{"num_attention_heads": 2, "num_key_value_heads": 1, "head_dim": 128, "tie_word_embeddings": false, "max_grad_norm": 1.0, "max_seq_len": 256}
Each number is 50 + 12 x the weight over its row's rms, rounded and kept within 0 to 99. Layers, rows and columns count from 0. The size before them is the row's rms in percent of the matrix's.

# gate: layer 3 MLP gate, 704x256, rms 0.185, rows 86-120, columns 0-63
# up: layer 3 MLP up, 704x256, rms 0.183, rows 86-120, columns 0-63
# down: layer 3 MLP down (transposed), 704x256, rms 0.171, rows 86-120, columns 0-63
gate86 096:54 55 40 42 56 56 30 67 58 49 51 27 38 52 61 52 49 41 45 50 49 67 28 32 33 47 46 35 43 64 39 52 69 34 53 49 41 46 54 49 46 23 39 52 41 58 54 62 23 34 79 43 52 59 49 52 56 52 67 54 69 60 33 55
up86 094:58 30 34 40 54 50 58 50 28 55 53 46 34 40 59 31 46 68 47 53 75 68 57 45 62 69 36 47 46 40 43 47 44 23 59 48 41 58 39 76 64 58 32 48 65 48 50 35 78 51 49 24 54 62 63 47 55 45 70 63 52 39 55 42
down86 094:33 67 48 49 45 43 61 48 53 41 66 65 43 41 62 27 53 64 32 41 52 46 69 36 49 57 37 75 58 37 44 32 55 56 44 71 70 41 37 55 52 64 35 49 40 32 73 53 77 35 24 62 37 46 57 49 52 68 67 68 24 40 55 46
gate87 105:63 60 36 47 56 28 41 50 37 68 50 31 45 24 43 68 42 43 44 35 23 69 64 62 37 57 58 37 60 52 51 59 53 51 24 59 64 58 60 54 64 59 32 48 54 37 52 59 58 40 61 58 55 31 40 53 56 45 49 40 46 33 44 58
up87 104:59 35 50 52 46 49 67 44 49 65 52 41 49 44 50 52 48 19 49 52 60 29 37 34 48 46 59 48 58 45 52 49 53 53 55 42 49 61 54 40 45 57 41 47 48 51 44 30 61 42 65 48 49 42 45 50 36 51 54 73 50 56 74 51
down87 105:72 35 27 69 54 48 72 55 30 50 52 62 63 50 78 42 59 79 35 55 38 50 51 23 39 55 25 46 56 45 48 61 41 48 30 50 46 29 52 42 44 60 36 53 66 62 28 56 39 60 54 47 66 57 38 55 61 27 44 59 51 22 49 59
gate88 101:50 62 39 39 61 44 58 52 66 60 49 59 74 75 53 70 46 47 45 57 69 49 59 45 66 55 59 55 45 41 36 54 41 59 40 59 51 48 60 59 29 57 54 26 56 41 63 62 67 58 69 52 72 35 49 64 54 41 21 45 62 66 36 39
up88 101:50 47 42 56 30 28 55 48 45 32 22 56 56 60 59 50 47 31 67 37 44 45 38 51 49 39 47 43 20 51 45 52 49 47 61 55 57 42 53 46 44 52 43 38 25 53 67 57 57 40 44 44 51 54 50 55 27 35 56 43 45 42 30 52
down88 102:49 53 34 60 41 51 42 48 28 67 37 36 52 57 47 50 53 49 53 48 50 45 43 53 56 37 35 65 57 43 40 46 45 44 37 59 51 36 62 41 60 37 64 73 44 58 51 33 73 55 57 73 56 62 38 58 47 78 36 39 69 39 54 34
gate89 097:37 35 65 51 58 56 37 63 68 53 40 38 45 47 63 49 60 51 41 37 43 54 60 55 60 39 43 42 47 57 42 73 55 43 44 50 56 36 32 64 61 25 55 44 61 47 48 63 61 64 29 41 64 65 38 50 58 52 61 31 36 24 60 60
up89 097:60 39 47 59 43 59 48 60 65 61 54 54 20 52 66 41 60 50 56 36 55 51 67 55 38 59 51 41 38 50 56 36 61 61 52 52 52 52 54 55 31 52 61 47 56 73 51 59 54 40 53 50 67 71 35 31 63 57 66 54 37 44 44 58
down89 100:31 46 56 45 48 47 45 48 55 54 46 37 52 57 43 47 50 57 42 35 20 40 42 38 23 41 42 52 43 42 39 30 58 36 34 38 71 51 46 51 64 48 52 52 51 38 56 42 56 56 33 47 41 76 37 52 58 48 56 52 42 44 32 46
gate90 100:30 58 40 60 68 71 32 64 37 72 51 45 48 48 77 73 34 49 25 65 46 50 42 59 51 40 43 62 63 56 63 40 57 44 70 46 44 42 59 69 42 48 32 33 46 58 50 48 41 72 61 46 69 45 65 56 59 70 57 38 84 68 67 48
up90 096:46 68 51 48 61 85 39 50 62 39 25 59 56 49 57 67 55 52 39 53 26 46 36 28 21 69 49 68 55 70 36 68 49 36 47 59 47 49 59 53 51 62 59 55 69 46 51 63 48 76 63 47 73 40 42 49 58 62 60 32 65 54 40 53
down90 100:51 55 39 46 66 63 45 42 51 46 47 36 51 75 54 61 71 39 45 35 52 38 42 45 60 47 29 50 81 62 60 33 49 66 46 62 54 32 60 60 53 32 32 43 50 39 58 46 40 42 49 42 81 49 43 65 42 81 64 39 68 75 34 33
gate91 093:45 38 53 74 66 62 48 35 45 48 58 43 53 51 41 49 47 43 48 36 21 43 34 66 41 49 36 18 50 51 55 39 54 42 54 72 44 45 53 51 43 44 50 61 38 26 53 58 28 51 45 35 45 70 45 48 74 63 64 59 54 54 39 65
up91 093:42 38 41 26 70 50 28 57 45 56 68 37 51 52 54 68 70 52 57 18 48 55 56 39 44 58 61 56 52 43 39 62 57 49 35 43 40 42 43 51 83 44 69 39 69 68 59 47 49 53 35 66 51 57 37 54 31 50 65 35 69 54 49 43
down91 094:41 69 68 16 61 48 55 55 52 70 52 41 39 56 46 45 60 55 69 41 58 49 66 60 65 53 42 35 56 41 47 77 54 33 44 47 62 35 34 38 56 54 64 70 35 39 50 36 53 29 38 59 70 50 62 60 53 29 53 49 43 51 57 52
gate92 107:58 60 52 59 45 55 48 69 26 40 49 55 61 44 67 62 52 54 50 40 41 41 28 61 53 41 52 64 23 50 26 52 65 46 49 55 43 38 59 44 53 45 70 60 63 66 54 47 40 51 47 31 64 56 40 55 57 43 47 47 36 71 49 62
up92 109:34 33 55 40 21 49 57 54 41 58 73 38 55 56 45 64 27 53 51 35 44 46 48 42 46 29 57 55 58 65 55 57 53 45 50 67 56 63 33 45 47 57 61 48 45 31 31 44 75 29 45 66 59 56 65 56 49 33 53 52 47 40 62 32
down92 104:36 34 50 51 27 53 65 44 51 69 55 41 50 46 40 40 27 68 77 40 53 26 63 61 50 60 58 46 73 39 68 59 51 56 44 24 68 72 40 47 40 41 75 40 49 43 39 44 79 28 49 60 47 48 45 42 37 54 41 47 49 59 35 57
gate93 099:54 55 49 53 60 42 41 52 62 57 71 50 85 45 39 45 52 55 48 50 59 29 39 52 52 50 54 38 67 58 57 60 39 44 28 63 66 51 54 72 52 46 72 44 35 49 51 34 53 37 61 71 57 41 41 32 58 56 41 33 47 45 47 48
up93 095:30 52 66 53 65 62 66 46 67 46 48 49 56 22 51 44 33 57 45 49 46 62 43 54 67 42 63 69 40 46 42 53 64 52 44 54 60 58 62 32 56 49 56 77 42 62 27 58 36 55 50 60 51 15 55 47 46 45 32 53 49 34 54 35
down93 098:76 66 43 45 54 59 66 53 59 38 42 58 49 75 42 48 63 40 58 60 52 33 47 44 44 41 33 62 26 42 68 53 69 49 65 42 41 73 52 58 75 41 62 58 75 69 54 64 71 40 36 37 37 55 45 69 42 31 44 36 36 51 70 41
gate94 093:52 65 64 47 57 53 41 32 46 38 52 49 48 43 57 39 62 58 38 58 43 67 17 32 33 52 43 66 54 37 43 32 51 78 54 45 61 33 62 74 45 59 62 34 58 45 62 62 57 52 55 60 79 53 46 42 23 40 46 45 43 35 53 59
up94 096:47 40 52 53 47 46 42 28 64 33 67 64 57 42 78 59 65 61 56 55 60 75 31 50 31 41 57 59 59 36 42 24 52 32 54 54 33 56 52 56 55 50 41 48 71 36 39 64 62 50 51 44 58 41 53 64 60 61 42 20 42 28 56 61
down94 100:53 57 58 60 48 71 52 47 60 40 62 66 54 37 62 33 67 47 30 27 59 57 36 58 51 44 49 51 48 35 52 59 52 49 38 47 37 48 26 36 47 53 51 51 32 72 48 53 45 28 50 40 37 36 41 52 43 18 46 37 49 68 57 61
gate95 101:54 51 59 67 45 41 31 58 57 41 43 40 46 47 51 56 35 39 49 38 59 75 46 68 45 32 75 75 49 43 67 43 66 54 56 46 38 51 32 43 40 45 44 42 38 30 35 47 59 36 61 26 77 44 27 55 38 59 40 66 69 57 55 36
up95 108:21 46 50 45 32 38 46 53 48 45 62 36 57 46 63 62 37 46 82 49 47 48 46 41 48 54 43 44 53 70 51 47 46 39 39 52 70 71 40 46 25 36 59 39 54 45 52 75 53 63 71 51 32 50 44 44 43 49 47 45 25 61 59 66
down95 104:55 51 58 42 68 44 65 32 46 77 32 49 57 44 41 34 40 39 43 54 62 35 50 39 56 30 21 61 49 57 48 52 63 58 47 29 48 27 52 67 68 38 43 56 40 55 42 62 62 44 62 69 44 46 55 45 31 59 46 54 45 20 33 63
gate96 105:37 49 38 44 42 36 69 50 47 47 53 56 47 55 48 56 69 50 53 56 61 25 43 54 44 34 57 49 61 51 31 58 50 33 38 40 55 45 72 30 61 53 50 69 46 49 51 54 33 40 78 44 47 57 51 46 47 46 39 36 61 62 42 45
up96 103:51 53 66 70 51 53 59 51 70 37 52 64 49 45 41 66 38 48 27 68 64 58 58 51 25 57 49 53 28 41 47 41 16 46 56 63 52 44 55 59 49 47 63 58 50 54 39 44 47 47 39 67 61 64 30 45 53 58 54 54 42 47 44 57
down96 105:61 58 50 52 51 47 45 41 47 59 50 62 57 60 40 63 56 70 35 20 50 67 45 56 43 67 57 38 46 45 45 61 65 41 39 29 29 66 47 56 55 52 51 67 52 58 60 64 36 36 43 55 54 53 41 71 57 62 45 56 62 54 45 42
gate97 097:26 46 64 41 58 39 51 69 57 43 62 44 56 63 37 55 53 49 52 63 77 58 38 46 52 52 61 56 43 40 34 52 62 53 67 71 34 44 65 60 28 38 55 45 47 39 54 31 53 61 82 55 61 70 53 40 27 65 51 38 56 52 32 41
up97 100:41 58 34 68 35 42 68 65 47 60 47 54 53 40 54 42 76 42 53 38 37 59 35 45 41 40 55 69 40 62 55 43 58 60 78 58 57 52 48 58 46 57 49 55 60 47 56 49 55 59 83 42 59 51 60 58 37 63 51 53 60 41 68 61
down97 102:37 51 35 49 37 48 50 64 56 55 47 64 38 46 69 63 63 44 53 61 70 61 32 42 54 47 86 61 18 37 52 52 61 64 63 45 48 51 65 53 24 63 58 55 37 51 48 56 71 52 69 25 57 59 65 57 57 65 80 50 43 53 62 51
gate98 095:59 48 34 33 19 49 46 62 63 49 42 52 46 52 54 57 46 32 47 46 26 49 70 60 49 40 32 45 55 47 54 47 24 19 43 49 55 50 52 52 50 50 62 67 28 74 37 43 55 37 40 33 33 57 45 49 61 68 73 51 57 36 49 33
up98 099:31 28 42 63 30 64 49 53 60 30 58 31 44 39 38 47 51 51 48 53 52 51 63 41 36 44 78 59 58 40 69 28 69 63 36 45 69 53 44 50 52 23 75 46 45 64 54 47 26 59 58 39 45 59 27 33 65 51 42 52 44 52 58 37
down98 099:48 65 36 61 59 46 41 58 29 58 37 49 48 73 44 69 62 56 61 42 32 37 58 66 56 45 64 56 38 51 40 37 70 21 34 46 59 33 49 47 38 30 50 39 20 65 74 58 63 56 65 43 64 48 53 58 54 55 67 44 45 49 38 58
gate99 101:49 34 55 50 64 52 63 44 52 44 57 54 22 28 57 47 55 41 42 69 55 66 73 31 55 34 64 49 44 45 50 53 64 67 50 53 42 60 54 38 50 58 48 86 46 56 49 43 51 42 50 25 55 52 53 60 40 51 51 74 55 54 61 41
up99 095:55 56 37 42 44 60 44 47 43 38 47 56 48 50 70 56 50 60 44 53 52 63 50 50 59 76 49 56 49 59 24 42 47 39 61 45 38 43 67 45 22 56 54 67 67 53 50 77 73 75 46 44 61 82 50 40 48 32 41 50 65 73 46 46
down99 097:68 34 47 36 59 47 50 29 56 66 50 65 49 51 22 66 66 47 36 55 40 67 44 48 44 67 51 52 43 60 73 70 58 71 59 63 34 54 49 43 58 51 56 68 40 46 64 55 45 50 65 50 17 46 44 48 45 50 48 44 47 43 61 63
gate100 101:52 48 25 53 63 55 34 49 59 53 48 72 24 37 60 57 55 48 59 48 42 60 32 21 44 47 36 52 56 53 29 40 47 33 57 68 66 63 28 65 38 54 55 43 45 51 23 26 62 38 57 44 55 56 66 42 61 23 59 59 71 33 68 60
up100 103:49 29 63 62 39 74 67 58 45 41 33 59 52 49 67 53 51 41 33 52 35 43 50 47 37 53 54 35 54 37 39 63 51 41 42 38 60 46 44 52 54 44 57 35 33 44 45 47 53 68 64 39 61 33 46 18 46 27 57 54 62 51 69 61
down100 099:42 59 48 38 54 53 55 57 57 38 54 62 49 51 53 46 38 46 50 53 73 58 52 62 65 27 50 60 60 60 74 41 45 71 47 56 47 57 47 49 43 65 21 61 39 64 41 29 57 46 26 59 59 57 55 66 45 82 62 37 57 61 25 41
gate101 096:46 32 45 49 53 45 45 58 34 69 45 42 45 47 51 40 73 47 35 67 77 58 63 35 52 45 55 35 54 73 68 46 52 57 46 53 43 50 66 56 42 67 52 32 53 45 63 28 70 66 45 58 36 42 73 66 56 32 28 42 44 49 39 50
up101 099:72 47 78 58 25 51 44 33 70 56 32 61 48 33 62 64 42 47 57 38 48 49 48 56 52 51 47 27 52 36 45 48 41 66 54 58 53 43 36 49 38 35 36 72 38 41 19 35 32 20 76 63 56 62 42 46 48 51 50 55 32 39 64 43
down101 098:29 49 64 61 71 48 42 70 56 49 38 37 50 68 43 51 35 50 66 56 60 65 49 66 70 56 53 49 37 57 48 49 56 27 47 40 43 62 43 39 55 49 33 64 38 41 32 66 52 44 46 52 54 39 33 58 18 69 76 58 46 55 44 41
gate102 095:38 48 41 29 56 24 67 72 48 57 68 41 44 65 32 43 26 65 37 49 38 45 52 42 47 43 48 41 61 64 48 52 48 48 44 37 45 65 38 35 24 49 56 47 40 48 54 76 71 54 55 53 56 65 14 51 55 36 48 50 36 59 55 40
up102 098:22 40 37 53 61 67 38 55 42 60 78 65 45 37 44 31 53 54 67 53 23 60 57 46 51 30 56 63 30 60 33 46 54 73 60 49 37 49 46 44 46 33 52 63 53 37 58 37 37 59 60 57 48 27 45 50 36 13 54 57 57 41 35 42
down102 101:66 51 37 51 53 58 55 64 52 65 43 53 39 57 71 60 69 40 66 43 35 32 55 47 54 60 56 64 42 64 40 77 58 55 63 74 46 52 57 68 52 57 55 61 63 63 29 57 46 47 41 43 64 26 60 54 47 39 63 26 59 51 50 31
gate103 100:57 33 58 54 39 68 56 33 47 59 43 61 46 69 58 67 61 40 50 61 60 60 44 37 36 51 43 59 63 57 66 59 48 42 44 65 61 53 56 60 40 39 41 72 61 46 36 47 59 59 56 42 64 49 40 54 40 37 48 52 52 43 60 47
up103 102:58 40 25 45 61 55 37 49 54 61 68 68 43 76 46 46 44 57 48 66 60 41 48 39 31 74 51 57 38 74 37 49 32 40 36 52 44 42 52 60 32 56 49 63 39 28 30 44 44 75 48 50 55 44 29 52 54 58 43 34 44 51 60 63
down103 108:63 43 55 63 52 59 38 50 61 68 58 45 58 55 43 40 59 78 58 43 60 49 76 53 31 63 46 48 59 64 38 61 49 33 60 41 34 49 57 66 25 67 55 54 59 57 50 43 71 64 46 43 41 64 33 52 65 38 56 26 47 63 50 57
gate104 103:42 31 39 62 72 42 33 37 38 46 56 45 53 51 74 54 39 52 65 49 61 38 41 34 64 36 33 45 46 43 45 51 49 44 53 72 25 82 51 64 41 28 31 24 41 50 63 31 45 41 42 69 63 48 40 54 52 55 64 41 61 60 64 37
up104 108:56 55 47 76 47 51 38 51 37 50 24 71 53 45 50 63 35 36 50 46 31 30 58 44 61 42 73 47 48 61 41 65 67 51 33 48 37 46 64 43 53 58 45 63 50 46 60 49 38 54 55 58 57 42 48 50 72 48 52 57 42 79 54 65
down104 103:79 35 56 45 58 60 53 47 40 44 61 38 57 45 55 23 70 61 63 53 54 42 34 69 53 44 44 49 43 20 52 20 54 51 39 59 65 56 66 36 42 69 49 31 46 44 38 39 29 54 59 68 72 44 46 49 54 71 33 62 47 46 55 51
gate105 110:57 60 55 39 48 84 78 45 63 42 52 53 59 42 56 62 42 61 33 53 67 45 60 48 58 48 65 39 69 45 35 46 38 46 52 59 50 49 56 53 55 48 55 25 50 52 49 46 43 42 72 44 60 25 80 53 53 42 54 48 75 65 70 29
up105 104:31 46 47 43 57 62 56 38 36 62 56 36 70 39 48 51 61 61 52 50 65 43 59 32 46 19 42 57 32 58 28 62 50 61 55 37 71 15 41 66 53 63 45 71 60 57 39 40 45 65 57 68 45 59 59 41 53 54 74 59 41 64 52 30
down105 097:45 39 61 68 65 55 59 25 53 57 43 47 50 60 46 69 63 55 60 55 36 64 65 39 52 31 49 39 62 65 41 29 46 58 45 36 57 41 29 44 55 44 49 48 48 69 41 38 51 48 57 44 56 30 62 27 36 50 73 39 73 28 49 50
gate106 099:71 72 65 24 47 49 41 54 45 66 42 32 30 54 65 59 64 60 50 59 43 49 44 28 35 41 58 42 54 49 53 25 41 50 40 51 49 43 63 59 31 67 65 54 56 50 68 69 29 41 47 60 41 57 29 54 55 35 66 49 55 56 51 38
up106 095:29 56 43 61 64 59 50 44 47 38 73 47 67 42 22 51 54 48 55 45 51 56 41 74 46 54 49 38 54 54 57 55 67 32 64 65 48 73 63 48 48 42 32 58 42 59 62 37 63 32 42 24 58 28 45 41 48 39 35 48 39 42 46 72
down106 104:48 55 38 56 57 43 43 57 49 50 64 61 56 48 37 39 51 49 51 52 61 33 52 63 56 53 35 53 52 65 60 34 51 59 61 37 35 41 48 38 47 54 40 29 54 21 34 57 83 58 68 61 67 51 45 45 52 49 47 44 24 39 46 50
gate107 099:47 48 39 31 33 58 48 48 47 49 38 42 46 48 60 46 48 47 45 62 49 33 47 47 58 35 54 53 56 46 48 42 54 69 50 51 57 47 42 53 50 43 74 60 46 48 39 65 49 49 67 69 34 33 38 37 36 33 46 59 53 38 48 56
up107 101:40 70 54 52 28 51 45 43 66 31 57 55 45 40 66 55 41 56 81 39 37 53 38 61 50 44 60 34 46 45 71 35 41 74 57 65 24 34 56 59 51 41 33 49 56 48 47 59 58 33 62 49 56 58 54 54 53 41 62 63 48 51 57 69
down107 100:40 55 47 45 53 43 50 52 53 54 48 72 49 37 43 47 55 48 69 56 54 71 65 51 55 47 18 56 54 57 71 48 53 49 60 29 40 55 68 50 55 39 44 50 45 44 46 41 52 43 27 41 49 45 46 51 68 13 33 37 50 43 51 55
gate108 100:73 60 42 46 32 56 48 58 26 60 59 60 46 37 57 51 38 77 57 54 46 65 32 44 70 56 57 43 58 55 45 55 68 53 44 55 43 59 77 43 42 69 32 56 55 38 50 67 59 36 48 37 55 42 51 62 47 52 70 43 38 35 48 29
up108 093:39 60 48 63 56 61 31 38 67 49 39 45 47 61 42 31 20 50 66 42 43 75 34 40 56 61 48 38 75 59 45 43 47 69 74 50 52 41 47 41 52 64 42 44 42 54 43 59 69 51 64 42 35 62 36 54 59 68 56 34 46 53 25 41
down108 102:26 58 51 34 53 34 27 62 54 53 38 40 37 46 57 62 10 56 40 62 31 64 26 36 59 27 47 36 44 50 45 45 67 28 70 49 52 71 40 48 35 57 36 53 43 61 58 55 59 41 57 52 72 41 58 41 54 41 72 34 26 34 50 39
gate109 098:51 47 59 56 67 70 59 44 49 48 69 30 58 40 61 59 45 52 63 41 55 57 59 63 42 48 48 44 45 51 41 68 51 50 51 48 69 57 46 73 45 52 51 56 46 65 59 47 63 47 49 60 78 31 30 59 50 53 38 52 55 56 50 39
up109 100:35 53 37 56 31 66 41 50 59 25 50 41 52 22 33 65 68 59 48 37 49 43 43 56 50 40 58 35 41 35 51 63 39 45 62 50 66 85 46 53 44 83 45 52 35 70 40 55 52 36 45 53 52 68 39 50 41 43 55 55 57 30 58 39
down109 099:45 55 25 43 47 43 68 50 35 35 68 40 56 59 17 40 55 47 53 62 60 60 50 40 35 51 45 29 44 47 30 61 48 63 53 39 62 59 71 32 61 52 61 45 50 51 58 40 47 67 54 58 48 46 39 53 41 45 67 58 44 44 41 47
gate110 101:65 38 35 43 71 37 36 40 46 46 51 44 44 37 50 26 42 47 45 26 29 44 65 43 74 57 33 56 30 60 46 47 66 58 64 41 75 56 37 51 49 50 67 56 48 53 12 93 40 46 51 46 43 45 54 32 54 40 45 47 74 59 73 42
up110 097:73 36 60 53 50 43 47 34 48 55 28 30 61 63 50 56 48 34 52 38 51 65 50 53 77 62 53 60 43 45 62 43 47 70 55 40 65 47 43 66 48 44 53 69 52 47 43 70 46 36 57 63 68 48 48 56 54 31 47 41 61 53 58 37
down110 101:60 51 38 60 43 46 58 51 40 53 43 38 38 40 40 34 33 31 44 36 40 81 36 51 26 41 37 43 42 36 48 46 40 52 29 40 68 51 54 46 54 54 40 72 36 49 53 86 62 61 56 57 71 54 44 52 52 32 26 46 57 51 64 36
gate111 100:48 50 28 43 50 57 33 49 66 38 57 50 62 46 50 48 51 70 57 54 65 68 46 42 48 47 65 38 64 45 45 60 59 32 61 39 55 55 54 62 70 47 50 56 52 35 27 25 67 47 49 47 72 56 33 47 34 49 47 57 50 55 33 52
up111 098:34 53 43 49 40 52 81 40 44 56 45 52 37 47 44 44 38 33 77 35 61 64 52 64 42 43 42 22 52 64 64 56 68 54 38 69 58 46 42 44 44 46 48 29 31 49 72 66 50 42 47 45 66 48 43 58 43 30 66 60 35 39 52 50
down111 100:65 46 44 55 45 31 63 44 54 76 44 47 53 54 38 44 46 48 55 49 67 20 36 61 61 65 40 37 57 39 48 48 16 54 61 55 38 59 43 25 36 59 38 59 36 70 57 43 59 38 53 37 58 45 58 41 38 34 29 40 45 59 54 37
gate112 101:55 56 29 27 54 53 45 41 46 40 57 18 61 75 40 54 52 20 60 59 32 45 59 50 64 42 66 48 53 41 46 49 55 39 55 59 41 56 60 47 38 70 61 57 56 62 41 50 74 43 64 65 37 61 49 45 59 59 36 41 61 33 66 62
up112 107:43 54 51 57 39 50 54 35 52 62 52 25 50 49 62 50 65 46 61 38 46 67 69 57 42 35 63 39 69 57 50 26 51 39 53 50 49 43 71 57 69 44 51 46 37 50 45 67 58 55 34 71 51 63 37 34 46 47 41 51 62 64 41 50
down112 104:73 60 36 35 29 65 58 43 42 53 52 35 43 62 29 59 57 51 32 49 47 62 70 52 38 54 62 56 61 51 54 56 64 55 41 47 60 59 48 42 41 61 41 51 43 67 56 41 40 49 56 63 49 59 50 51 32 45 50 52 52 47 56 37
gate113 099:34 45 44 57 64 66 52 36 45 48 61 44 58 45 42 47 71 41 60 58 12 60 43 47 66 51 66 29 58 52 60 52 37 57 42 61 50 69 52 41 48 55 56 53 50 38 44 57 44 56 42 52 45 47 45 28 47 36 49 44 31 53 55 33
up113 098:60 44 61 36 41 29 39 51 71 49 66 53 67 87 43 56 23 59 33 78 54 60 37 48 38 47 52 63 43 62 47 63 42 33 51 67 56 49 54 52 22 47 42 41 49 62 73 58 43 67 52 36 56 47 53 58 45 78 49 48 73 45 67 64
down113 098:28 56 70 42 46 52 59 81 64 53 63 44 37 43 63 61 59 47 47 44 62 42 56 56 46 53 22 51 53 22 48 68 43 44 53 28 51 63 66 37 43 60 53 62 58 46 44 37 54 33 49 61 51 37 59 65 64 32 48 44 34 51 46 59
gate114 102:50 72 63 62 52 48 51 47 30 64 43 49 53 47 58 59 66 45 49 36 44 67 40 56 29 44 37 64 30 57 52 76 59 51 42 57 30 42 64 42 50 76 82 49 46 51 45 39 48 54 43 43 54 48 36 71 64 67 51 29 44 35 45 48
up114 101:49 52 22 58 59 54 65 49 56 36 36 42 79 69 43 47 43 45 44 57 51 50 55 74 48 39 63 28 54 38 44 54 38 54 60 50 58 78 50 31 49 38 71 55 38 55 52 37 61 51 45 59 61 40 50 47 55 61 66 50 51 51 33 64
down114 101:42 41 57 46 53 40 84 59 49 76 53 32 64 31 45 59 65 37 67 46 42 52 63 60 36 39 51 45 43 56 47 65 51 33 32 46 62 68 60 39 47 54 55 62 52 51 29 64 42 60 52 49 55 49 61 52 35 39 51 53 56 41 56 64
gate115 102:65 70 51 36 44 56 52 46 53 42 59 54 40 60 50 61 46 87 58 24 45 39 19 46 38 68 49 54 50 57 60 33 43 47 43 37 63 52 51 53 62 30 41 39 59 42 44 33 45 63 59 60 49 33 61 44 57 44 42 44 50 40 40 59
up115 097:62 61 36 43 67 71 68 38 49 49 40 52 45 31 53 54 33 44 55 30 49 38 39 54 42 52 42 55 47 48 67 49 38 68 59 65 37 52 38 60 49 49 34 56 40 49 70 32 55 53 43 57 49 25 56 66 56 62 67 60 50 55 31 35
down115 102:60 66 35 37 42 76 54 50 31 43 39 47 58 47 36 48 44 60 50 53 27 38 36 48 37 54 45 69 68 50 38 53 53 58 35 47 52 51 52 49 50 28 49 51 62 39 55 66 50 66 63 51 59 42 55 39 42 64 48 36 61 47 55 57
gate116 102:57 36 64 59 36 34 49 53 60 42 49 55 34 35 50 49 61 61 63 49 58 63 41 50 55 49 36 48 39 55 56 39 41 39 44 63 61 54 64 50 37 63 43 61 57 38 60 59 36 43 58 57 52 33 49 51 34 55 48 41 40 62 57 28
up116 100:60 50 56 47 65 40 69 32 36 44 43 57 51 48 45 38 50 56 75 49 45 51 52 78 57 46 62 65 52 51 50 72 45 48 75 52 55 74 31 50 71 30 54 46 46 55 51 44 57 55 15 40 45 57 51 51 27 62 48 52 46 74 53 38
down116 100:23 62 13 58 59 50 66 59 34 42 45 64 41 58 64 76 20 32 27 55 57 48 51 56 32 38 39 42 36 48 63 63 61 61 51 55 34 41 47 65 66 33 46 55 61 53 53 62 62 65 50 62 48 46 72 33 37 45 44 69 43 38 32 57
gate117 099:37 61 44 70 72 33 37 53 34 44 31 60 56 68 37 59 61 51 53 40 42 73 41 56 47 42 77 43 71 57 39 54 61 49 57 41 45 47 66 58 43 52 57 52 52 53 38 43 77 82 25 39 55 45 53 54 37 42 59 47 51 51 47 76
up117 103:49 64 65 57 76 56 47 73 49 46 48 40 59 44 42 54 50 32 34 35 52 60 45 64 55 35 54 49 67 63 58 54 45 40 18 47 52 34 67 51 67 57 42 51 52 49 40 52 54 58 58 44 49 50 39 55 41 49 36 61 53 51 61 58
down117 103:41 73 51 50 77 61 26 86 67 50 39 51 60 44 49 74 48 64 33 32 50 53 50 47 64 41 48 50 48 55 53 56 45 53 57 45 55 49 58 44 47 55 39 63 58 60 48 24 90 38 49 67 55 43 49 71 40 12 44 60 44 53 42 57
gate118 097:45 53 42 47 66 46 47 43 16 54 62 54 46 66 48 35 46 37 60 32 75 36 64 44 47 42 66 65 55 67 21 57 58 29 46 49 59 63 39 40 58 70 62 44 73 44 37 36 64 44 45 35 65 46 66 59 47 42 37 44 45 76 36 50
up118 097:27 59 45 33 64 58 31 53 47 37 41 19 45 49 69 59 53 42 45 71 60 70 54 56 54 48 41 50 49 42 54 48 53 51 28 35 41 66 50 35 52 56 52 68 68 56 58 34 50 36 81 53 26 63 57 51 51 54 67 54 42 36 45 75
down118 102:50 59 45 47 55 80 46 39 55 58 45 66 66 55 62 60 51 42 61 74 70 53 52 37 54 51 38 58 37 56 41 30 68 40 51 59 61 50 40 52 42 70 29 49 47 44 54 48 63 30 42 40 41 47 53 67 53 34 55 42 51 48 32 41
gate119 100:55 56 54 46 37 54 60 36 37 68 49 51 36 55 75 40 49 44 57 57 53 75 48 80 44 60 52 41 67 58 47 67 49 31 52 68 45 50 38 67 47 61 71 53 46 40 60 67 71 65 67 48 61 49 50 53 38 53 49 39 35 25 44 49
up119 101:43 55 63 57 60 35 56 40 37 52 55 42 69 62 45 71 69 39 32 53 42 53 38 54 48 60 59 50 48 46 33 55 30 64 51 40 51 79 51 70 41 47 51 49 43 44 46 18 49 67 48 60 58 60 44 57 54 47 70 58 57 53 53 38
down119 102:51 34 47 39 48 73 51 44 22 29 34 51 37 55 45 67 46 49 76 56 54 53 48 49 30 47 42 41 45 28 51 45 50 41 59 63 47 55 78 48 47 27 42 65 49 50 48 33 58 56 61 35 56 45 53 63 51 29 64 54 60 37 60 28
gate120 105:61 47 52 60 59 45 55 35 57 44 27 52 46 67 55 57 46 87 63 34 62 54 36 55 74 54 63 30 43 49 56 48 68 50 63 56 62 37 64 39 38 61 37 42 64 38 44 67 55 58 44 55 52 60 49 78 33 51 55 42 38 44 77 50
up120 106:68 40 44 49 39 44 41 60 74 36 53 49 31 73 42 54 21 49 37 49 54 40 41 54 60 37 48 54 64 65 56 46 51 44 46 37 35 65 62 46 71 38 41 44 49 65 52 37 40 39 24 47 67 38 50 56 49 27 71 61 56 75 65 49
down120 102:37 44 54 55 52 46 47 45 76 31 45 76 49 53 47 37 44 41 62 54 58 24 65 53 67 15 49 36 48 35 50 46 31 51 48 27 52 57 41 62 58 42 64 55 55 75 58 60 50 53 45 42 33 32 59 54 42 50 52 40 45 51 38 71